Each number is 128 + 32 x the weight over its row's rms, rounded and kept within 0 to 255. Layers, rows and columns count from 0. Numbers have three digits each. The size before them is the row's rms in percent of the matrix's.

# up: layer 8 MLP up, 2304x384, rms 0.0942, rows 1331-1383, columns 0-127
# down: layer 8 MLP down (transposed), 2304x384, rms 0.0169, rows 1331-1382, columns 0-127
up1331 105:074166078145101107104173114167086136194112117107101155209139101119175141137128174105151109093089121073141144181087174079122131093081110093114202083116108124117155101138095112082081123109110152186130133094093123181144180149154136184158162088167147133124223066126164140180072119153094096140119104156131137113095102140160144116117131121085211135134100110164185141122087169118097127071116
down1331 102:158144125106109133137098136107144069067175169142156075112119098133167137095134137131112119197180080201150091116141080104110074128169095114144112119176122112208089063141195132134148071195115130160158078178145112171130128096130096096137118147126131105153082139116143108121148125159104103161192180145118146091158141194111065137110104127094145147170114092092138151167099079160143058092097
up1332 099:144187120148135157157128166177200139132219109143102114107080133118107127142088082138122116169096162138165146130083121130101095085086078137075215112080180142153123157111124122115130125101169085139169057155136099081166106086126147168102159069135106087168129050132133116104114052160174163152173139116114105073073179118160147086073095144146184135170093128111094134113161217085136154165112
down1332 098:152089128120101065171156121142181177112083146123106120131127087128137112097172148130162099067125153176131182240170125160161162104105122171098115131163153145075158135104132160142125123115091112144137158107088171140155158101089149134114148129102135151077103092136070135171120107116163027103104157120156173123124102171153160126107159126068071091105073123123176157131133141109122106158110
up1333 100:128098154206136114118132191105133177156193120116135072120091073158062163115137054127175068110135121116109102166105081143134177157124148140164125097125127147107075134143139082091089145138138159110126132103135163138124121125141160140164101174097166173167099174131119134118112100094106187099104121128090192080079152099136114142163097070077121135117076086112151103148211166186163091140146
down1333 107:104174103102120155144087116126085126135169209107149175093154119135174174182131107165153121164155118107125091089127163124121165081094193106135143084146137056140102098135166074068098086116089140111098157158127122174163208079118160159082123117076082099161179115112149160089130119163103141129147158153169158119133101097075128092153114108196129109118062149164132145132127146138115134151141
up1334 096:140094149123198099163119182177104174119173150163080137112094113024148158079152114168172124152146106061147146104139079111147095139121101089160116181169098146161124157097133145113174142159070136096109115162173169181070145081160101119158105150151118072153097171138131157162078166106137110111122118155119121102152132121113113079121111111110151129131165134128102167126094137104168109108095
down1334 104:128134178102095134075156130176088127150137064099113144158056158152054091153140185100130124087098130136077189151092122108050222140161139107095150124146111090111133143133172130149253114134173086107132133161107051079125154132126096156105121147153108133095170125152126169120175104094094129098140128150144157082158143115066093114147174086130024090111130105076143109146130125166081146119163
up1335 104:171149192142137087091149103149134151098070156173131170179154098118120121126117097083103116118089078195173141151161131117034137050088097105124175146102080127156145169120131088130074102118110100125120084192159201166131131090126093088093113152116138134084091152119210146116153127178107144150144105156116061151155152143121116119153082105144179126133128103141151075133145139091132063098140
down1335 100:106115129092098124149111146126029067105111068170121101095117120139084067150090098143135107153168132151135118158154143099121121109179153058201132117054150115122084121163063100168137135184185122123113165121136129114135159119104169157177131124063154108174143129154100173063121120137152164115123112064124138123127170136117089119088112192120123092114146147110150173091109110180134074151095
up1336 103:157122131182154109139081154163216042115165160149076146126087162128161128095096122114145143141081111094153091134142145160156114125100152096172161144114198154096108133073115087068094148133087149139117105199100122155167107137147072148144172095108136166144119132097106141147145072114172084130138069138170144129106131100141154126163111087146133137146052115140060103111162158106142116142133
down1336 106:142149139086088154101116148071095154181098131102168068125171137133161138199172123121138165158056154170089107137126148161104156099120134120109136154120090176132094092137181167102177148087147154067116168130145126144122116131153132169101125111139125096130113157153047178134042157165168108078185184088107129135099132203127084082146123114097119117178101148157132139135093147099118097128123
up1337 097:181181094140138105136092166109090133121133112115100090112062177086110142055084070143122092087132082123088126169134153132124169125141161198059099173116161153111106171124158138158145112090122119158164084083139120144141165113066144108089116103099132142148089056145153150170136095131160198129132130117070066145179145092114127152111115111116107174120127094150152117156135183101162100224106
down1337 099:206127094143121083057091115131097138089182134090120167149100163129115131118145065166100098154225128107180120146151133161127129153104141159124101097054197171140136121160042105131110114139116162145142153077163091095179203143126083088137142086098087148108146145128109097141104161151138133151105112137106152142167138038018127100121165148160164093183174132105140115086096134124150124144144
up1338 089:119166156201100164133160158123152121135048111137138122126135129119156183122154120071110123073114124111154097119146113153189121110065123080072087138141088107137141152135136107194158134119062157198146163126134128148105084153168129125080115137139130091111116135177098122122154097073127174135117077147134145043103121193116122077149182129165045147095113148107151163149128133134100150104103
down1338 131:112104152148095122174168115127181057131109175065102169134126169148155059140098151186098111114098162100087144124140050102124194096079148126173176054108161113137151078126079062171188091161162185049113165079163152135135131127160114106121128115149113120066100141106089143098098125139123143170118147091106059135156111138093126118136128154101165058161109128094139098131086139101111156153147
up1339 100:069112106175105210088158171124103172129114121089130135107124137099164156054141139160143128128128150050105181194137116150140129140106195155081153111110149103100144119153089108092114138108144150097158141104134151109094115107121104191106111097160132178163147142106161152144120117200133180101085164119147146064113073115142153130140107091091134150098150119091124154128119110106131108128132
down1339 104:139120086134164124175174074135110121054078112165142150193161104136079128136143169103088108132086077142118144141093135158112126121183104173148138151131142165101169152137125121172159154118165189104153118129130143172128136130116150153136096144151079113143125129177184083156199145124145153136123139154143107174118133158149135157086130078125135122061142114178103094165112143164126167113100
up1340 103:079159166152100086165176181052105125105111104106174150155142127086154146143123115110142114154127115147151123069120047100083072166102141143144141100088144079144087108181157127105179130127059190095168067135135182118161145072131121103138128115121124172075159132129132136126112200180134067144148129123127121071137117084126073106135132195144138104137107133143123100079097152117122052138149
down1340 096:128120044134099114112103105168129136099185148154141102123142139152182139139124157132121103072091108116092137072161149150176132143103190140141141110067157160123137139163101133129100170159144092116076117126085114148150139128099160107123144121137164061104118119124101132177096105115181104094160145125169167156120084161082147128073089137186060125056100114131152141165158137173152181146171
up1341 106:156195127076120160200115080129158159107113122163163110066112145150107124096121094140155163106093122143142178201152130155129124086156111143110133129114143156115116175126156119181111121134106085091123164117202112134118142116093126118095093129150095098166101123160075104164099149148103108142137149151155131114162143135131061135048079178072118178159088121099088109162171106166163144077122
down1341 096:106099118126144149134121155138071171143148172135107080127117117095108092126165092134157102126145178099099137106170102105128106135092114115132158162100115152115170109123150139115074156116133154123154171158092149109099119083111193137136144083156163132102133130169105168121182145159107138132121093072116129149076108101136102117139146094148122156090147139132121148125141084160115138092172
up1342 094:123124124114163111144105089138154152163097158155185090170118101119121097163130086088144143129160131137148095120115105135137159102098138109169104119103092100149109138046106175128163121127129154138098133112106161148123133160164162071036123103114171070085123214085150156211177154149120146119112131154185155123139133113143108128034089125127117139162122074090085174117231110077111152208168
down1342 099:155118115118101193158094137126172129105142116090121193160133116140154048118169058181115142143134119148119122115059141097097088083100106186081140165114168087074137110105145076164156133145121121083114130143184140131102113106173147158094151119163086132132141210164123088163127114111139151140142136079151174108139140180130096165116145146088077122122110139106138030121045161143100105046105
up1343 104:143199150130068125178142059169119161183109100104086085144094128083158147163148191121160139116116130164151114148105159150128059101125144166196136149143130118138113106137184165146106132110093094109114156116054132087117092128166104096101120085050043114110172080111092110103136127167075110111126149058096149161149196110065144095081159067141106124144160158053153105070140111123150091138133
down1343 107:128127113076138120106110078174118105146167126158125121132119150091144141116141096079121105115115148149118159105155108090156096111170119161147138150142123182119099128153167064116114124113085111127129129137119151139140142125064204105146137183129090146175114158056151154152083081157145134183089145116095104132137134159158157161159100095117162139122126111116154109125148108130155208170101
up1344 103:138182150119051067104143190176178171103161140112135168067168070114140088141105109155125108118137141167111115102203126124164112118046129090127171130094119114146083143096143126123131179120108117128169150102137213160158150158127079124121130139086141078158120094071160132071136101079128103159114123174123111123166191108143192148150155151136161128100105106117108069163109146135168086165085
down1344 100:122091162160121193121117206158095133228080131107175126067164100121139141127118117113150124156118139157150114125073095116160059142107102152172088109130128103138147106144145167162096063155045124162156112110183148093067122033087179117151128163141145143129123155152107097127135132168102108203125067126112185162113169074164145140167143110091154140113122086165124181165162132168118137161142
up1345 102:151188172117165166153120130140170186155106117154064077137110123060132131082092121103175133119175128084107100241083112145140091113140114105134086132145118066142093167082067112136117166111146084096064132155124181097147060122170114106100137118112093147162101114116151135106104094141106168111119126160103114154147161120137114168158108223130160135108200121077120166107119134102097095157133
down1345 103:149147130174190147152198175149128155146134164116087110141155150113059119092150171123102070148118058080162125131128164086115074099073136170129146132096102146148082148056165116105070144079123165150115190136117087075143150124148093108123128185155167091140148136148088111101202126148098069139130152149056138108125108083084119126084114102167113080125134116094152125134146203127133169131115
up1346 103:156115143161171143071160140164135092132123065088100177171051110186126109130141112134092126138128121183120069165140128092092102112115126126157149082118118127178172157124142087084097112171121098138103106067094225150162071078159110206103111124117163107171093130089095137171168141165190110183107126161126139061143104163171078173151130095122108150181163089146137160164138147133108113197132
down1346 105:105115138112078105161129113054137105141112137141134071124174198087128166104129184160066094124154139104111090103142082136165151074175052131192064154155158146107068132058112132112093100116098126131150144086163111162079171124167205113104132127076083147149102107155179147140087113074143075155111156134136111106149098126122143154084111134156178150161109114117087110089116108155163124073166
up1347 098:112095144049163113200125185200125105094095175108124113123101050137169110158153199185103145106084167143179151126143110096156095151165109096130202152161103132110143089084106121107149112115127110227146132113145133189138071124086167126115133126108135138092116144118054136115146160202081105139139100120095053165113147177129115112113133092100139125058148210170079165141096125109079077123151
down1347 092:105124126153120164124145017173104164133203138155124151172159087110072135112075119089146177131128123107148171075105079112101156111129126141164087136189113126090063161219115112115167125172124127088151152134147094060156153112105116090056166075132076098151113057166113139164172167113109161123115115173124115121154150067135107076158062111136066169151112147168174126098178116179138158122132
up1348 103:149102086115156083165121100147116189122138105106112095170121075125161085123143109096116170085182112139101105159115118092148136175176091096089141168136097084102180103135143174099090171196145150180131119095110151098157131155101103134133081097128140122101156161094114086128143128162140143055107097175164122154126122152100101126176141126129114169107127129120118149142111124153163114065128
down1348 102:102124135120114197138161145077151109114126098185062153083095126137150126122103133155115121177130122140097090123113143150124139085131151104120101057141139130166220119127121145142097100130111109182092130138140126144210089140096171095127088099097133156110135100129101196162091113120118088142134154103108151173132173082109144135109093128171139139132141144186145174147114113150067140116139
up1349 099:116202126118125119133117118118148130126084109166162100137121104136172118149143151161152186133140116077130120070126129112099085075109152127124147171151142142143120113128097167127101121126148124104181144184129163133153180201126128154082094143145128127111133089117148139171131116170134174178115172139124112128168172146159146078133109194097072171155150114136099118125133098120094130099127
down1349 103:165129120117089113090161155134132148149175122095159138123133163182192118152123126178147144177076169086112106122074140115195136127145082128196178133121122133185197196121138143185029190112155101128119102129119107099116130120097096104121110161173145158164097134114125148155154154118118123149110132129137131111142101109067133106068179142147137160126177154153089138107156124164110087149168
up1350 103:138162103097167076106101099070136122167121163108127125116036127166088171150072114142165119069133140068090100167126117173177127107125221108118107109116137095094133117051128149104142152149120195098113084188174108121122117084155118139178169117099097093173068128143111141103141115140158144124098146132124117116185095093120158182085119117141184095056155125072172160101127123098154159126123
down1350 096:139130100159128192153064131146150148074186127062092138163158163091147156168174075122099101174125207081192074139116068132083160142124161123091036130149173173146106144138181104121082134110111142158158070178130136120117109082143170158150086069211158119134113088139102158148124100086130159083115101114102091093139124115139162175197100140141092116087132089164122162192123202106103146142105
up1351 100:162133147132135093132158102109127112173094183083133110135087179178115103156136114161087076073074092137163120117130106143110087185150137133134133165114106098128105131135185128134115153164118053144150137096160054074138114123131119115084122187164117134149173137178149150093109155122119172091123128155109075175163123135160116135143147168160158127114170179079137075155074180145130179124097
down1351 095:099119106143150164090116138141117142129162136116106092116100129112098166164113131145143143139161073157136119143145142118102086156180134094114114112129136130136127073093145123145154100089184138174125118118124132132117039173163105138197112168153104153170079100047131169162160145154123168120118161096131099076112091162128140108201145077094139057076095115182177128087150107132142102147160
up1352 097:142149094175133134106160185131086137103178068140133156126129126105119118197123064123093125111159150115139151103132179144142130129161106134114157119088146141183144136034136164150135180141105090163093146099077154119098082103152112099155135163065176080157145142106134081102113129148135070076141162117108086072117163126163123145130138128114080097176136206178128071079177126158129165119058
down1352 086:103100137097134073128109123075117086119102184171106161146133196171126180092151177096170093096178128055103139150112121154136117158128157138129113106104066164162120143143088127113205083126119172147175130114122177140132147155028071148067142122155125117071136092139134128090119094133140200109115137130138139157149129145071107084119123112151170133050165104113075212184089100130146098134102
up1353 099:133127132127157137121119140155105098116070079115155100137148063131165080145126101139132121184068130152173099127116102118111129166117103116154124152154136117186141113090067161146165129102089118240086091084145082148186112140101110172065119138098107095096117148167058089113143126064128163118162142105161144136125160103155161085073112097068084180134186145085195116017137108191096168102120
down1353 098:089145125125186111165133147181133078107097138129161161080142141132177129155147082150166190071106122155132139124110146129142111082163113134103110108115088118152065124130131085145201068128177096100151138148162160194076094123124150134104156097110114110134152097159129164176192060127145185092114142095092082165128085126134164136123140127208115058176143090151112144159126140116170077092184
up1354 103:103114127137175077190083115166176089160150140121126164117177151106119146063163113133126120109111100140168164140154157142091120092140130189137114169141108124123088140164188151191090098136126084149148106123138083182115127155093180127105121088100135083140074105135107092118193166151192126135147111204156155124137167117120146169141143080090140148081142167118135096120071138091163115129077
down1354 102:162141103153086144114122136186150133117112144154204123138126089122109128147115192128104184131118134134137176167107210129175153089080144140112172101110132127074095116131127095106185097130167114120137137148123182105156116168158094153104162134126127175116131125110147192061180154166073130148126142057088155117061143188155130091032111165147166144119103074116141105138146138187144162131168
up1355 095:105161163144088101049152176188114116052123087053098090101087082130095096118094165152150115096116107127098107137146191109128106117146148125191183099130114145138152180111102086089170192155128146133145119162075157056123094123130132191166104144125173163172142137058120169170125101109162180115153159103140156120108151120071090188130168120120065114098124155113137131143050166174129091126153
down1355 101:134094070115077074094110112124114152198208181140136135126148155112132169157099143125075156152104173135066136118120146071095177065083089107087173175121147134136124102116127127117129108150076174127098150126137122150170126144145125117101156159135078160111139045126122143149156161109104070119099112153087097136083140097046143072152092095174165142148146120143113132136157111083136160126095
up1356 094:127074082103113124121181192127103167087120147161105077120121132142087163081200082155127150079087087110160105119142159179125150170184148086154114104138097110090113118092111091137126107164104116142110122130074138136119105071128162161121195095172159224175144185116091115124128092151145143116119112135213161142133142151095145156149157140183176129036147128129098117150142156210151056178119
down1356 097:164143178164099108084134133136146110131109154175130099155106117106139110146148128129097083104123150181145156154107182104156119096127091085170163152192185079144109146188141149145119150103142152115104151107155109142112019096034089134128161143160115176139202112127128162080078097134119136128152162149148144113169129143199094140133121129139082062139142099105102162111114083083113121115124
up1357 097:245145096124143128137099114063173087127152155146112120125094099095147168144159138151155088116152070113184098149104133057145107118146143126115173105132132088119102101192097170111174193129127098066181125118078057112096189094122152118131089135148117089150102116057181117118117132116100110076139126108129121201126141110143088122116125088179133116128163158159122116088118140137137097158128
down1357 095:117218104063117163125140053121164171112129119081114169118091146170110164127150078122069125132092160143121066092165114175084136102118119152126103144101158173089092128147157140105157139104136166159123155191142146181129107107166142156073161123081148171117158102117134148077115139087121111111077147091148148088124087192062152120149112129088107115134115155145148147171108163080109161177127
up1358 107:078208190138108115135136133106120097051137077155142084080133115156132149112144134125065086150138104132117152160119142180137111146179107144148149187112152111084056187195126171185095169154080112101128143157168118128113141141156129119077096128134166054122151109109162114135140098133117165088118098127174114116102077194160165106133164130171153100106081180131113113133113137125184089167098
down1358 105:121111157136099076117181133191085099170151081074094089151106172140048113090100109121148169148077100093068112096108131156124059085137117150146126122076102125093086143152093092099035146096177120120110132161176156122123146085134084098137064131167081169043127192144118090090123094117100154153138131165157118160145097113041122141126152145191168107157139168175128140086153172191175118120183
up1359 097:126171108154111178138089158108143128193146174103071179057110117223158095177041126074133179164095197152149143091160099116114162177114123126178103127119110073107145084129134148148104169152162186163106102053091143150160200099184137174079106124119075180101121103117110153128124129170094122136123079105127078150136170078158198093197120109131106096121142093164138145130066114025153085119118
down1359 099:132116111068086112127160105149041158144136130146143134126146144107092156080136135096123096148159114131131135091095168168139127138139134158073097108120147080153103147099147155118135128138125103109093145210104109115158111146091152104099177114094181120105127115154096159116147100178171126141078171141106154109138138167104075174124108131096142150125122197162079136131163140189158173155151
up1360 090:185106125084153086117137109136185096107076188102142079170154138102078122114079176176084106141106110178120110092090130102051078145197127163101113128097162133136193159113126106118187167065037144096157105132121151119159088080132113135082100127096131140152162104141144110139130137142097124152097122155163173120182054106125103116113088139162120130104096102156103137141156110113099120131133
down1360 089:100171071144031121143122109108127159156148131148131158140056156145164099183155112164136114141172104107155094142105156081155167080144182096124112091152155204184144081149132130131115119133106103123192140166144171113150125126105118137115163105099159094142087106159097124166110127151105150098183092131041152115080208147091113124131145105134098183149109103117131155147113125152148130140135
up1361 101:169129104171133171144097109118146128163166129064177097113085038084154103145108114112098093100104102108095106131130188105130170088182114162156113175107186169087133180142125135103107124146089167133116084070099112121098115127140170095137133120130103138145097099152076159181125099168155103130144148080060162102143107100109127179073179118227081136107145037106146172199165158077080148071136
down1361 101:125189134157138121176061176096103076135094141121137082093086119143107146176112140130085160140144155162154144178136060125106150152113192173110164142108113133156114138112123113151120116143166124119135101157142129141148123065171178113106086107135136128131114099149180120204119118133161086191166133164131168166164156100115158184124074125100144107146137150129076122164090101117117112099078
up1362 103:168143089155095083143132159166078124138116147121180119122128129101142134159148135106110121166090145125161123111120151120086117084157142198089130102090093083126170127146100145138112201183096132114134102113089172148124188095122179114144108167139167115152098150075132137088088110098077118047092144142129156117177176117078111167194160142127142110069113191111162146104211110116147057152040
down1362 108:120177093104094171177201090122087119169185113110104053101160137118120097093206133126181161109172121120131134095091081131119088145192144114066163104124167158167127077148162136134090177076131070160101111164186121151135090165127120125184083120171104120173146096126131087114056134146139116130107111059162093175143109158139193050150095109153123142130158113165148128166142136128120102111129
up1363 094:096141141133125093154124142153119110053142117154048128078124087173142085103114123145106145132071137090122192103137185038116098096132122104144128110178184102157067181115138092079123126156195179085087152079122156099081126093130125092105113165202084123127091175123094144168182138116103174118088124136108167161159169133075065112114113152117164119116101135099139177130086121225118115148164
down1363 094:123076134101113130171069094192214068140109165185115113179094150132082145107109118121177178195149104121155115121083123177099116196080125154132167143083115092124118054115131099110173120091077099144114106111151102136154133164133156202106131119116142119116107129120144116077117083072156144126168055117172138061150090117161153155164109063151094099090094158127188135112100119145091146097082
up1364 098:124175079024145143183156128119115169126095136142124165161146076091105114100121085149178125161078158108127112107112105164161117077136118129073122109137119133171115142136089055140115128063154153097122152077105180135141189129132100125121170101124136106105186138096095127140116129186139110103176193098041130196161123139111144143163127124159155160171143107125126144126093150119112157080098
down1364 092:123141121208152163114072160176153195126195126175128136082137169125095158116138102160160123129165095125174125097132131171143119110137185121140089149152139146138100161137146138138119129133118094207082151171127102102138104151132133175143119068104143147086115140140118106098090129101094123117161072112161131141097094090174138149123143143131088156094113101108138139147106108177125140110138
up1365 098:133152121131105056129124144153155117115147101070168149111116146121082148182147076139142145056128141137136105104139140170123103123131173161155144079220148128095164095129117125129104101096117177139167122120125150135193159159122048157122096119057139161142121086086143132115137117109124167185167131146121172165104130137168161175139158109134124104108094103108149144128166093148162103173155
down1365 098:084126107136099154088137075146150140135135132124149126131141180127098067105076175101149139137107156163178162147129128107139160122126080146169086113097166123154107127099134092154055098164071194174161106113153062108140072109101157113107139110126129072143085112137131064164124134194161145122131127160138103131094136159101084134144137138159152164173132100115162143147116136123168183104060
up1366 103:112114134162216138155106157155103086126154127142123124070146091086123103103183162115098109126128080125100126125109160078118129166104175080170093197150118174110176076169144121134163176114153156158137129135129131120152163056105132136092146123074112095133196148103066137112129124166097144103153107124132100099152164134194113059118122086088118177093139169160104119100133218151141136166079
down1366 094:197175107158151134135134064135115099109143114096146117149109147130144176173066132063129146190113171091186149121131088142161074138114136140072132134105139182099098168130169116150143161136150142141171099112162061069125099145149102161148128149145190137119090119166147160129172143036147109075111112120162117099105162099124178179176205136255133126114182136070156133101171055142096105112131
up1367 107:165118142166096146161079160168153124158135157170093151144099101122156072148119115143114131122150167090138049119088091119125146122113086096139132150086146108121038129159123129093065114098190179141119107138191115170140113078108153131050144123181174166120145217067071126094133138107089145081071062108122136150068090139109135106088185124112132108135233113154126136115133122110134078137088
down1367 109:183121114127112118100146098184170098201120153180098160117117106082114108101137111182180171180123174090160126122084151129139167169126120165111144065082161091115102058135181119128059111092136074148079138122162136126137050132172134096109148082105153110107131104169077066156130153124154180158117091149133133113108084099154105143059159144144114144111176103139143145149123107150120080107152
up1368 105:155153101126089165058111154125091151201139153144137076115102150121087130115136139166020116130096110132126098126103113156070098189136168129153093142112180118095102136069068180124125105174116172101132107161110150097149142169148109093111096082122121119142129112140151167123109097163204128084177121085206152129180177107084109141107154110129140107113124131093116085146127136097182158109096
down1368 112:114156083143131134151101116091067128084145066114106084095156119143119112132198145133140152128083150121121145148131153125130134131139110106115111147103126099069147109081126118090090112074120120122117128126148094086144176124074104110176189110131075135106116122119139095164138069157156087182160079122073044130145175099122170165192087109180189095127124076079138129105128052141189122143113
up1369 099:137118153119149131178140144150187126119140128195106151209160110133113166112139160172173087140142101149190114116084109122083173148111126129127165177126143068170159126116133148113061133148166160073149085133126123126063111148094187087162153124044192113167137125159132178108060149181198140168115108156182153178109160145135148093163117139172147150120114160174094144122093143115088120079158
down1369 099:186187037174139150126172082111134111087109168144144123151052119126165147164132099080096159163137101100139134164164108064115097103129121083146103149094178139114125144138128088133136131162148139177172116070148157166153132126097104095122116161128081071089113123121137110108108147087089136185145169152109186113101110138108144093144121151086080063134117127127079139109116163155144110183128
up1370 104:052140105108095142115165145163097081103106087131167127088173066160168097117107090149082098118120117112129133106116166124151115151141072103153170091074159115070175128116167117128089107122130115202105059095128108139149112183153184169186105114126074123090123085125131148165080155131156157143148081131085128126077085104122165139140117139159187127115093100132112148117180086114112131153149
down1370 103:171060118098203087104093141135166203114096161115148085136086101094102111093150157170125119170084108127171130096123157145076120141122152121131138104100169138142130171127089052089079150138160092141149134110131131138150129157127147188134049099150112152103173115079140134152141073125114086088093145172093172056202117142116134166149113123108111180131128128174103121080130118185102151143096
up1371 102:098079169086144112075106186111134111171104182130135152091104107134084115174095088129081140107180135127114169053179089078170081105094173127178135093105135107172076138146086116133117091176182142185129126125080114095104177147159176079129090162103137114165145133112137121127141143088123154111059081053158124131131108124119098116094107200123127157199142136119109169098116166134161127137111
down1371 095:125139170108104150182157091084190115161145114112113123172093098080119123080086196111133131170093134118126095155100138094084133101178150098088095134202131116101102179100161097134150106101091133101177082107172139137109155094089101139124113132120162199165137136134146101158146121154177157148138135113142111178106100083152093115160146110128171116184053145092089083127101096161093165116117
up1372 101:133127118093079102107158105161138133077102131126125088158162094110146183076130136084119118119109141120208134170072138077117092115088167140088114151114118124127152163093108136182119100128089098157139123103109125124133145158099110161133104117169158118150091132087136137191151115130118031118142176118142077159220193162132087170108130167186084139128105085091171106146140224147089162088126
down1372 096:127136084145140136117166132087120086153148096124070101129125161110161143124105119160160223117148143120185114122146167096145122103129128131107155155131194160124108154132169147054075115196151073092130132146140164133144129129087129082118115078104153136173134137154136184172164117085081117106145090109097148156126101098148186131146136155113122113162152122101097144119103087108143150067101
up1373 107:141086120105106144173144108179086118105102150081109134138096174133033179079165167143120103155133092080182101132168090126111098084132141082139155092164106105180085137183116153126104147132182127144097113128169179153149098164124061158082125156116238150085092122107130097122136082157143148084094137183050108145054156148149091074160084108157121074081121118134155114113135158132183161113092
down1373 094:154158117146100084132125137080121154169145149122136114138118106139155135137120164069139124102193136126192180158092129111138121135136170123150085117124082151105151180119119128131099070138184141112172122176125118041108086146146070093087115127123136116120150147122104080179107158155140166114140135118204146099140131179134090132165167192103126137085124159133189153157160130064165121079146
up1374 096:122178173137118123133098097140075027061076152118109126116146138077194085146134138173111104107076120090191073147135117060152142164165115136125133159109146140254121162052153115080130117084137179131116128132079151081134118125098127184119106109132174172124199124095108156133115071210151179106119152138164130105150154127080129156160118153093126134129084122167164131066193119120130105106130
down1374 099:164116115079124108153158132133185134151106117114133170112115147146072104118126129116149178125132115101105154145086146121088179082082148069134168115082095133087148153152163126168124112209112124029109152127104096085152168096136104104155152146133140104139102121141126157107116102084145138172147148129122074106102085123110105156129167121133151173087138149159087122107130149159160132126129
up1375 091:149086150182169112159135185082174135073148102104146157130096145135074096142111115119123082139113172081122109143126143148116159130114082077110148106167044125142145162133138151075124110197081137078087092129122059100129108117184167155066201130152166127185145155147111109102085107198132131135075127149094092114136169123111087110150143101152125141113097147144061157094100141139118135127161
down1375 098:117153146108148131116058103138120096121085095176101142126104097088140174107118105135160107141054099136091110188125132104108128132086170143159102118156145155113167102149182130148088149096155123192141120144108131131114130079133081116209121151136124120140161094134107139129068195099112055118089131140116121125117107125119114114128145138166120145182114145100180096119129096144075129178098
up1376 103:136178098111140138114134178142118032100104098128139169085113123199119164089078171131101126076101151150111163097143164111104145157064131132113145188145088100101183128158161149108104116094110145147168105089099150128144105132133143168067117125182140125132126128120129111148081146100096120089093094198122145159134187101081097149162122149141119154144127164061168128104120059088158123117116
down1376 099:107107075151162154096075123090123150120135115106132102148150151094142094060110185092109130149077136155181163153118108083139099067102143163143127132039216094096113120095085113181107139133127174176071101112184128117099140165119177146090110157128115124106117124096138164136180097122082115106117126129099093106163059063133136126160111108077160113142142149137150152160210122096110116146103
up1377 099:098162143112140144112100120116137134106167123126124144143120171149133081173100163165120128177150062091143157158122112135101123129119148129171128078175170124095121106165161093154067116108128135055149123148121151132134126100117105102107121062126126079134109096074164186120130136165119127058096064177130109153105155146104108115154157193137172189116129097163145116153127119118148130104122
down1377 089:139165094122167179087135076181150150095113137119166141098155161159145153133163084144061125120141174129172098162048169147131122155136152115093212125088129176128162153139053094119154095141137138146187135096169094128146129193199117084065072110150137132118123149079110144156076104122176174156161106159167114098145064092170105148196183120064124163096189114133143092142146141147163139147141
up1378 088:153141124123177106130161067067125099125207098169151065137097079082056101137138175138159134180081131085164149111155086144108129148094087091123145140196120137147125116165177137109079128119167144147114143107116116149133175090175167158096102108154157085085130152116139178090114112183160109124108125104157033120134137166105194162081114083106159179094081098077211124064134134036136079117112
down1378 100:154159168156113089146156156112121132108096093109135138157137146192157155130122143129102123089090112067150195119136122154128130189123082199119133119135106159090121154140104133135137149171100147088131128185183108121145102146135108101161145097095084169096106096143189105156089142112111155102103164167144139129126080070110093128112178160119096095146152154075060111129129142178173178130173
up1379 097:087132121176104155110145146111108155087077114159110127152074111132103106122117082124133073141086191162118156159109121137149120095097173125132146184196140100110213119140119101097165178140121075106121170110124162160132084143115102100092131135133115146109058128116154204101113137159118084127125173121136071126105174085142072166149179109136103169064129060143155096102136132085116185172155
down1379 094:098163075104115051140127136157050124129132138113121164090154159183155114112157113116124083135170165096198087072095128127138143149104106082151122086079109144110080117162168140160109193093098111104145177101096160107166148128170177113153106129117080137134096131137091156141168160180083204121147145122165115162125107107154156132156123101144157114110136171085155151115155109193126061144095
up1380 097:102178131174119144141124106136144101127107207129101131146126127114169120135174121132177100162139124095175150170160133076107120182105137157129165125146132135179152100116146123214102124115097127107153150156108126117155111152130113094094124132120088163119172105137121126103081154134175179131129105144068131116096122161119203132148141104075179101119099181106171146101118149114207175108064
down1380 099:089128154161067109116132140093089133140081090169162121135196146107093106105148107124096108199092094088149131043153122108130111145138117143128115113083142098123130113100139138216141156169147082146132099097089139090104191054105114159085122118082104061129125150115118119144132126157115157113136133123133120067140172111185161094162151149071078199133162126123148189159118152135118071145185
up1381 109:148131112149134088154162152130163193171160155230140091167156133123115090089092144132186117152141086152170150141150130147088133127160108078156117223162178125139110143110123149102136103128183196126133117115155147134100166112147075150083105112129061128112101142117079126171117057140145075097099113150169096053139039117162107151163156074129148169189128129144139122086152178175149061120170
down1381 114:131145088103099155127108111111118134081118129096152130123192160132157139129111079101152124128085203172138114127192080120177164073110085124091117146137091120040113109116117152118219074111074131123161158119065119091089118180099177138109171155139140177065183083181115089131160098134128133105143139123121082118128080118207108149205126118136124063107166113095087152117189104083145166082125
up1382 099:179054155132160128121133129114146158110119132065163100114114093089143107127051097176115182115125184122069075122168169156112164101084183072147103082121175099091159149185170124102103100112169146110101138160137090171143121100199125091117096205141148119213144098092132048181150122196109096104184119110185133148078174141100061123095166129121087049179086157189213134114113119145133088127127
down1382 107:175148124122175157117105082120077110150101129121155197050102143153205172169193107131124153135130117113117105116117146116131193163130095121148107129187058107132140138123154137101147146082203056143144097141108145126135136144185117153112081082155144149151089134129091158137125101119170082189119138111080103155167123125108108111156096121121165114128164135167115151090134132124096122131158
up1383 104:079129155117069151144114125144106167107157158141123149086144172117138129127153102131132081140092108073127081190060120150093127119113121140138095125118127163141187119159184138132181151171124100123124101154085165074142167095063143099162124144132111100117087053081092077084133101112159197152148159112113076124117101163194174160121135102142049159064135172150122119108080160174090140136145